Weights of a small GPT-style language model, trained from scratch on English Wikipedia: width 128, 5610 steps.
Each number is 200 + 30 x the weight over its row's rms, rounded and kept within 0 to 999. Layers, rows and columns count from 0. The size before them is the row's rms in percent of the matrix's.

# up: layer 4 MLP up, 256x128, rms 0.0993, rows 203-233, columns 64-95
# down: layer 4 MLP down (transposed), 256x128, rms 0.0925, rows 203-233, columns 64-95
# gate: layer 4 MLP gate, 256x128, rms 0.099, rows 204-234, columns 64-95
up203,101,207,177,190,250,183,199,182,182,169,183,183,190,179,215,187,206,183,183,176,137,197,129,169,149,175,197,202,240,272,215,232,202
down203,099,201,171,174,255,219,245,219,216,184,185,221,222,175,169,172,230,214,238,214,206,197,215,242,178,178,189,280,206,150,194,226,149
gate204,103,201,230,218,157,222,171,170,199,194,147,199,163,206,211,191,206,216,188,266,168,152,225,222,186,232,164,173,145,213,206,163,206
up204,104,158,192,231,197,185,203,218,170,129,240,186,185,244,185,174,217,245,213,285,225,211,165,187,166,151,168,131,212,206,211,198,198
down204,105,188,145,172,197,191,181,222,218,192,176,211,158,167,219,238,222,172,158,183,171,199,230,193,240,214,180,234,202,199,188,236,215
gate205,107,271,216,219,227,195,166,212,216,204,236,171,218,145,212,238,214,174,154,181,176,250,129,206,207,183,172,239,192,215,143,237,197
up205,103,198,206,174,228,211,277,203,180,129,136,212,155,188,149,176,173,225,209,225,226,139,201,196,214,199,207,217,147,163,203,216,199
down205,103,176,182,199,165,164,186,218,214,179,226,213,208,162,207,173,165,152,229,186,195,149,152,184,157,215,169,172,193,224,190,185,239
gate206,097,195,217,198,242,239,224,239,235,174,171,182,195,195,198,235,262,183,196,175,245,188,214,231,216,203,240,182,238,186,179,165,155
up206,097,190,207,144,214,205,178,219,203,214,251,204,209,223,174,225,217,166,268,177,191,169,178,250,196,168,125,195,179,189,189,169,194
down206,096,180,230,167,182,191,203,230,230,221,222,243,219,222,250,161,194,193,236,216,168,233,137,188,229,252,213,193,211,226,215,241,220
gate207,097,219,161,181,224,182,260,170,232,193,190,189,203,205,248,177,207,154,282,183,239,226,179,140,167,133,190,195,243,166,162,172,199
up207,095,223,195,207,192,183,190,161,199,221,207,221,243,205,195,187,229,206,167,170,260,158,221,193,205,211,191,184,191,197,204,162,181
down207,099,174,237,218,140,217,198,164,205,211,152,232,164,157,216,199,191,209,182,159,189,205,216,187,209,182,172,189,160,188,202,181,216
gate208,106,158,154,212,243,170,154,158,144,187,179,166,172,214,195,188,120,202,215,228,172,210,155,197,199,195,178,143,193,183,205,128,181
up208,106,202,201,183,256,180,205,214,184,211,194,240,231,226,242,230,233,230,201,220,182,205,256,174,198,180,175,225,234,209,211,192,148
down208,103,226,204,225,225,204,219,176,206,189,191,241,155,216,206,189,216,224,198,182,212,222,209,163,229,185,192,223,214,185,224,158,138
gate209,096,245,243,216,219,203,216,119,179,171,191,180,240,167,202,213,218,191,159,200,188,211,121,152,232,190,226,233,176,170,210,140,152
up209,095,235,202,211,200,174,227,128,213,185,179,203,226,202,156,167,184,193,223,229,202,169,116,206,225,192,202,179,216,187,199,127,201
down209,096,184,197,208,239,242,184,220,245,150,176,166,169,154,162,215,195,191,198,195,192,193,234,212,207,181,210,155,171,216,224,153,159
gate210,099,197,215,187,203,213,247,206,176,174,154,232,205,190,174,209,223,177,272,189,219,168,202,198,142,241,185,155,235,205,171,159,188
up210,097,192,166,222,213,151,153,162,211,250,236,201,142,195,189,224,233,236,159,163,201,213,209,150,254,188,234,252,176,145,192,236,229
down210,100,218,146,219,165,178,175,213,219,249,216,173,170,217,199,196,153,171,124,230,210,142,198,156,224,145,207,250,183,218,180,170,226
gate211,102,198,219,204,232,182,192,174,252,234,182,214,183,163,220,241,192,143,220,167,236,181,149,182,212,233,220,202,174,210,199,214,196
up211,105,240,194,203,193,204,196,158,175,238,231,242,169,185,226,241,174,222,192,202,209,207,234,161,211,168,219,187,214,176,141,197,165
down211,106,221,166,170,201,188,195,215,201,203,221,200,193,186,207,158,201,207,144,260,241,176,179,173,236,197,219,197,211,176,245,192,260
gate212,102,221,157,256,187,225,238,155,272,255,223,178,217,248,252,187,143,158,166,190,219,175,238,183,189,158,204,154,148,196,211,213,173
up212,100,169,148,144,199,188,207,256,226,202,257,139,252,178,215,232,214,230,221,193,169,187,215,157,216,182,213,226,198,191,227,149,192
down212,100,193,220,147,212,187,222,171,190,232,211,205,243,152,221,228,200,242,203,191,252,145,224,153,172,261,180,235,191,216,164,192,172
gate213,103,173,201,250,276,204,206,207,157,234,165,222,202,189,228,224,222,179,189,213,189,175,173,218,171,139,227,162,185,182,215,209,235
up213,108,195,154,176,193,203,167,211,197,242,228,198,173,184,165,200,217,198,157,232,254,268,203,284,183,225,225,180,235,208,187,256,231
down213,103,202,197,216,168,215,170,203,194,202,165,224,248,220,241,208,248,222,208,228,216,173,229,178,249,168,177,201,186,234,186,227,215
gate214,098,203,240,229,231,174,216,161,232,214,210,183,168,191,190,178,234,182,212,202,230,171,192,163,218,220,215,195,231,207,151,172,205
up214,097,201,154,235,190,171,147,154,220,222,183,229,209,174,201,219,182,204,190,211,201,167,210,219,246,246,204,136,181,224,223,209,200
down214,095,203,221,187,219,176,218,215,194,161,222,223,113,132,229,186,176,216,212,224,227,220,220,202,214,193,185,218,167,193,250,204,156
gate215,100,100,168,164,209,169,259,177,215,180,230,203,162,217,203,197,171,211,219,202,164,199,199,174,192,209,130,221,209,99,189,185,207
up215,101,216,252,195,197,155,214,235,161,217,194,190,193,203,234,182,221,231,252,230,185,172,213,200,226,220,178,211,165,229,180,181,225
down215,101,142,218,205,208,224,205,210,185,191,165,203,215,192,180,171,179,208,178,227,212,176,219,230,222,208,208,207,179,118,215,187,194
gate216,101,270,244,177,218,233,154,191,193,249,173,219,136,194,166,173,182,245,233,197,199,217,242,206,178,158,229,224,204,211,227,256,202
up216,102,197,211,239,168,189,185,237,210,223,183,178,182,185,230,220,182,199,227,129,237,154,190,127,203,219,191,250,180,226,172,110,193
down216,102,191,200,184,147,183,208,238,187,207,213,206,169,208,193,181,218,175,213,198,259,197,158,214,189,220,168,198,198,209,178,168,224
gate217,108,185,218,167,210,191,232,187,200,238,231,198,220,210,270,212,173,231,191,215,194,186,226,177,196,223,216,147,276,179,215,227,204
up217,108,183,167,222,206,171,189,239,234,218,230,196,232,199,156,211,246,239,217,207,223,197,206,162,219,256,208,227,201,206,217,207,200
down217,100,145,201,206,181,181,209,183,175,202,203,197,180,230,219,193,171,228,181,183,169,148,220,198,264,142,202,206,211,228,252,199,168
gate218,100,161,201,183,230,217,194,153,140,185,170,205,190,230,201,220,191,282,169,166,214,162,201,124,181,215,248,181,200,208,231,195,182
up218,097,206,206,225,200,206,198,207,216,241,239,207,246,174,197,218,222,195,231,178,184,180,183,242,179,213,131,175,185,240,182,211,243
down218,100,237,215,169,247,174,186,206,196,196,213,188,206,205,197,152,205,202,202,224,236,181,165,184,285,186,243,194,235,216,208,177,160
gate219,102,253,193,202,262,170,222,179,201,187,189,209,165,237,147,150,199,232,150,184,236,189,142,204,253,196,218,199,206,155,208,215,155
up219,106,208,216,181,163,172,213,241,206,238,243,247,219,184,195,215,195,202,184,198,226,230,212,139,218,241,205,220,182,173,199,140,173
down219,105,200,206,205,205,176,174,209,202,204,217,195,276,187,209,197,222,246,276,169,153,229,210,178,211,226,195,247,189,232,162,208,186
gate220,103,223,172,257,252,246,185,205,174,240,189,224,220,176,187,197,214,268,196,244,171,185,195,153,148,230,146,194,180,207,222,164,228
up220,102,198,203,231,224,232,238,184,181,123,182,189,164,171,202,194,189,229,231,203,226,132,204,247,216,210,203,175,186,200,172,177,203
down220,102,197,152,191,187,224,199,174,227,199,221,215,199,204,224,254,198,226,179,241,225,214,192,176,197,131,153,239,200,185,218,222,252
gate221,097,241,160,213,235,185,221,251,241,202,177,199,181,217,163,209,214,203,248,163,258,244,180,216,197,169,190,223,243,191,163,203,193
up221,097,204,223,216,240,209,219,191,158,170,199,215,232,241,253,199,211,205,165,187,176,223,236,142,192,208,212,212,220,173,231,189,202
down221,098,197,202,244,212,192,189,208,188,224,243,152,269,230,199,219,165,198,167,218,126,194,206,211,240,215,245,225,179,205,180,171,192
gate222,096,262,161,188,182,217,211,204,216,196,186,177,194,186,290,210,216,228,238,171,197,199,158,232,144,216,187,243,167,201,213,182,221
up222,092,187,272,181,184,209,209,191,225,207,205,157,182,188,209,208,181,223,171,225,204,229,148,199,219,190,180,253,175,227,197,180,234
down222,095,207,184,227,238,216,185,205,214,248,207,206,119,202,222,168,193,169,192,208,169,167,200,184,236,190,184,217,203,240,196,196,198
gate223,101,247,252,237,202,212,236,223,179,215,202,204,191,195,189,192,241,217,184,173,208,164,252,173,184,189,183,172,224,218,179,235,217
up223,097,172,178,218,234,227,145,194,194,216,175,195,218,224,203,213,206,215,213,190,195,275,166,238,198,213,203,165,236,178,231,266,219
down223,099,207,191,184,158,215,231,187,208,162,210,155,263,162,239,213,199,173,222,187,236,218,198,187,219,194,213,192,222,209,155,196,205
gate224,102,165,231,241,154,228,207,246,188,152,187,226,244,153,214,237,244,211,224,156,220,234,278,212,137,185,213,175,205,209,284,229,186
up224,102,191,216,181,211,221,214,233,252,200,187,178,179,173,166,205,246,146,200,197,196,238,232,262,142,179,180,197,180,251,235,259,200
down224,103,162,175,189,173,234,209,208,187,137,200,223,187,208,191,209,185,157,233,141,221,262,146,258,228,235,169,225,172,187,117,220,255
gate225,113,213,182,182,174,197,187,226,178,213,215,230,164,199,195,149,217,232,179,178,219,224,199,175,157,221,228,224,152,232,204,186,147
up225,115,172,236,220,267,164,196,226,164,188,177,218,203,184,227,184,208,176,202,140,160,169,215,150,186,211,188,222,216,246,219,209,201
down225,110,213,225,132,165,209,165,260,195,244,215,241,164,210,215,159,231,222,230,185,151,234,240,198,166,223,184,177,208,220,198,212,204
gate226,100,182,217,193,163,195,252,202,181,139,184,177,169,195,188,198,210,124,194,156,231,219,175,202,185,188,222,186,186,190,192,189,277
up226,102,257,153,167,152,209,244,189,232,203,196,201,203,205,165,218,132,156,179,243,207,160,193,212,193,210,246,199,223,202,193,262,191
down226,099,168,156,184,235,206,170,249,201,211,188,207,260,161,192,202,228,195,220,218,230,162,213,216,208,193,158,161,200,181,244,199,178
gate227,095,231,190,219,209,207,246,155,170,171,165,256,203,205,218,190,146,220,226,179,179,232,136,178,146,206,138,207,221,204,238,162,177
up227,094,187,221,193,217,200,203,251,206,221,219,228,218,198,242,169,220,170,241,219,247,166,236,195,224,162,136,216,212,218,187,198,208
down227,097,228,210,242,270,169,170,217,168,202,211,199,229,207,187,149,200,199,152,164,199,175,181,208,214,150,205,232,198,207,238,250,186
gate228,096,158,243,207,187,190,144,181,207,212,175,193,177,231,217,163,195,221,269,230,168,216,210,165,192,285,228,224,238,182,228,201,163
up228,100,129,252,141,130,190,207,211,204,215,238,187,155,216,232,156,203,189,199,204,231,170,179,203,210,280,188,249,245,203,161,184,224
down228,097,195,204,221,182,171,210,202,253,222,181,192,140,208,209,172,176,209,217,216,210,238,160,206,149,166,169,241,275,213,191,186,245
gate229,097,240,230,235,199,250,170,198,185,284,215,238,230,198,216,215,234,191,194,184,232,179,198,191,164,150,163,187,158,210,227,198,200
up229,097,191,184,208,247,226,143,203,176,201,180,167,150,174,189,196,163,241,210,217,193,192,154,203,275,221,226,219,219,196,125,176,172
down229,097,209,144,191,166,198,164,189,233,178,165,162,181,188,178,182,199,218,230,181,211,217,209,172,211,187,187,209,179,192,207,170,151
gate230,093,189,201,187,170,165,197,182,242,242,216,163,191,202,212,170,168,192,189,215,168,177,164,229,224,231,185,229,153,218,236,204,183
up230,092,204,188,200,181,183,150,206,149,204,193,243,178,199,214,232,223,188,184,171,276,174,174,195,190,204,174,143,201,192,213,187,153
down230,096,191,238,167,210,196,199,226,163,179,234,168,244,186,197,191,225,216,197,204,147,211,212,217,220,213,207,154,197,201,175,213,202
gate231,101,274,199,219,256,194,175,135,232,200,220,144,201,231,189,208,184,231,224,178,227,190,167,190,253,216,231,167,200,221,244,193,193
up231,099,147,216,128,230,198,193,221,201,217,184,227,224,148,243,231,226,214,222,191,185,166,245,242,208,159,231,169,206,197,247,246,225
down231,101,204,218,194,165,206,191,215,181,183,195,232,196,175,204,165,228,191,263,188,156,170,206,161,230,282,178,197,202,191,172,181,226
gate232,105,191,220,191,180,159,176,171,194,231,172,215,191,172,202,188,208,210,221,223,168,203,176,140,213,236,181,158,203,190,238,209,218
up232,103,148,192,271,216,169,164,191,166,144,177,192,210,140,131,213,173,207,186,205,202,154,221,161,154,169,219,179,220,223,172,214,209
down232,100,186,194,220,223,140,187,165,229,219,215,134,211,244,229,246,182,242,226,218,156,239,219,250,221,261,212,223,226,187,172,176,177
gate233,095,244,209,208,229,243,169,191,188,220,260,196,228,129,194,192,222,209,209,171,168,290,209,190,239,216,210,201,210,221,203,168,204
up233,096,193,190,221,254,203,190,212,201,197,215,228,206,200,147,231,128,235,235,233,160,229,183,182,175,169,200,237,231,278,231,179,172
down233,097,261,212,254,210,172,198,182,212,217,183,149,129,212,209,166,221,143,188,199,191,209,206,189,283,200,186,145,169,185,201,207,202
gate234,097,211,189,247,199,182,230,190,183,139,235,187,183,183,253,195,213,189,167,203,240,193,162,172,240,235,253,163,198,224,239,170,225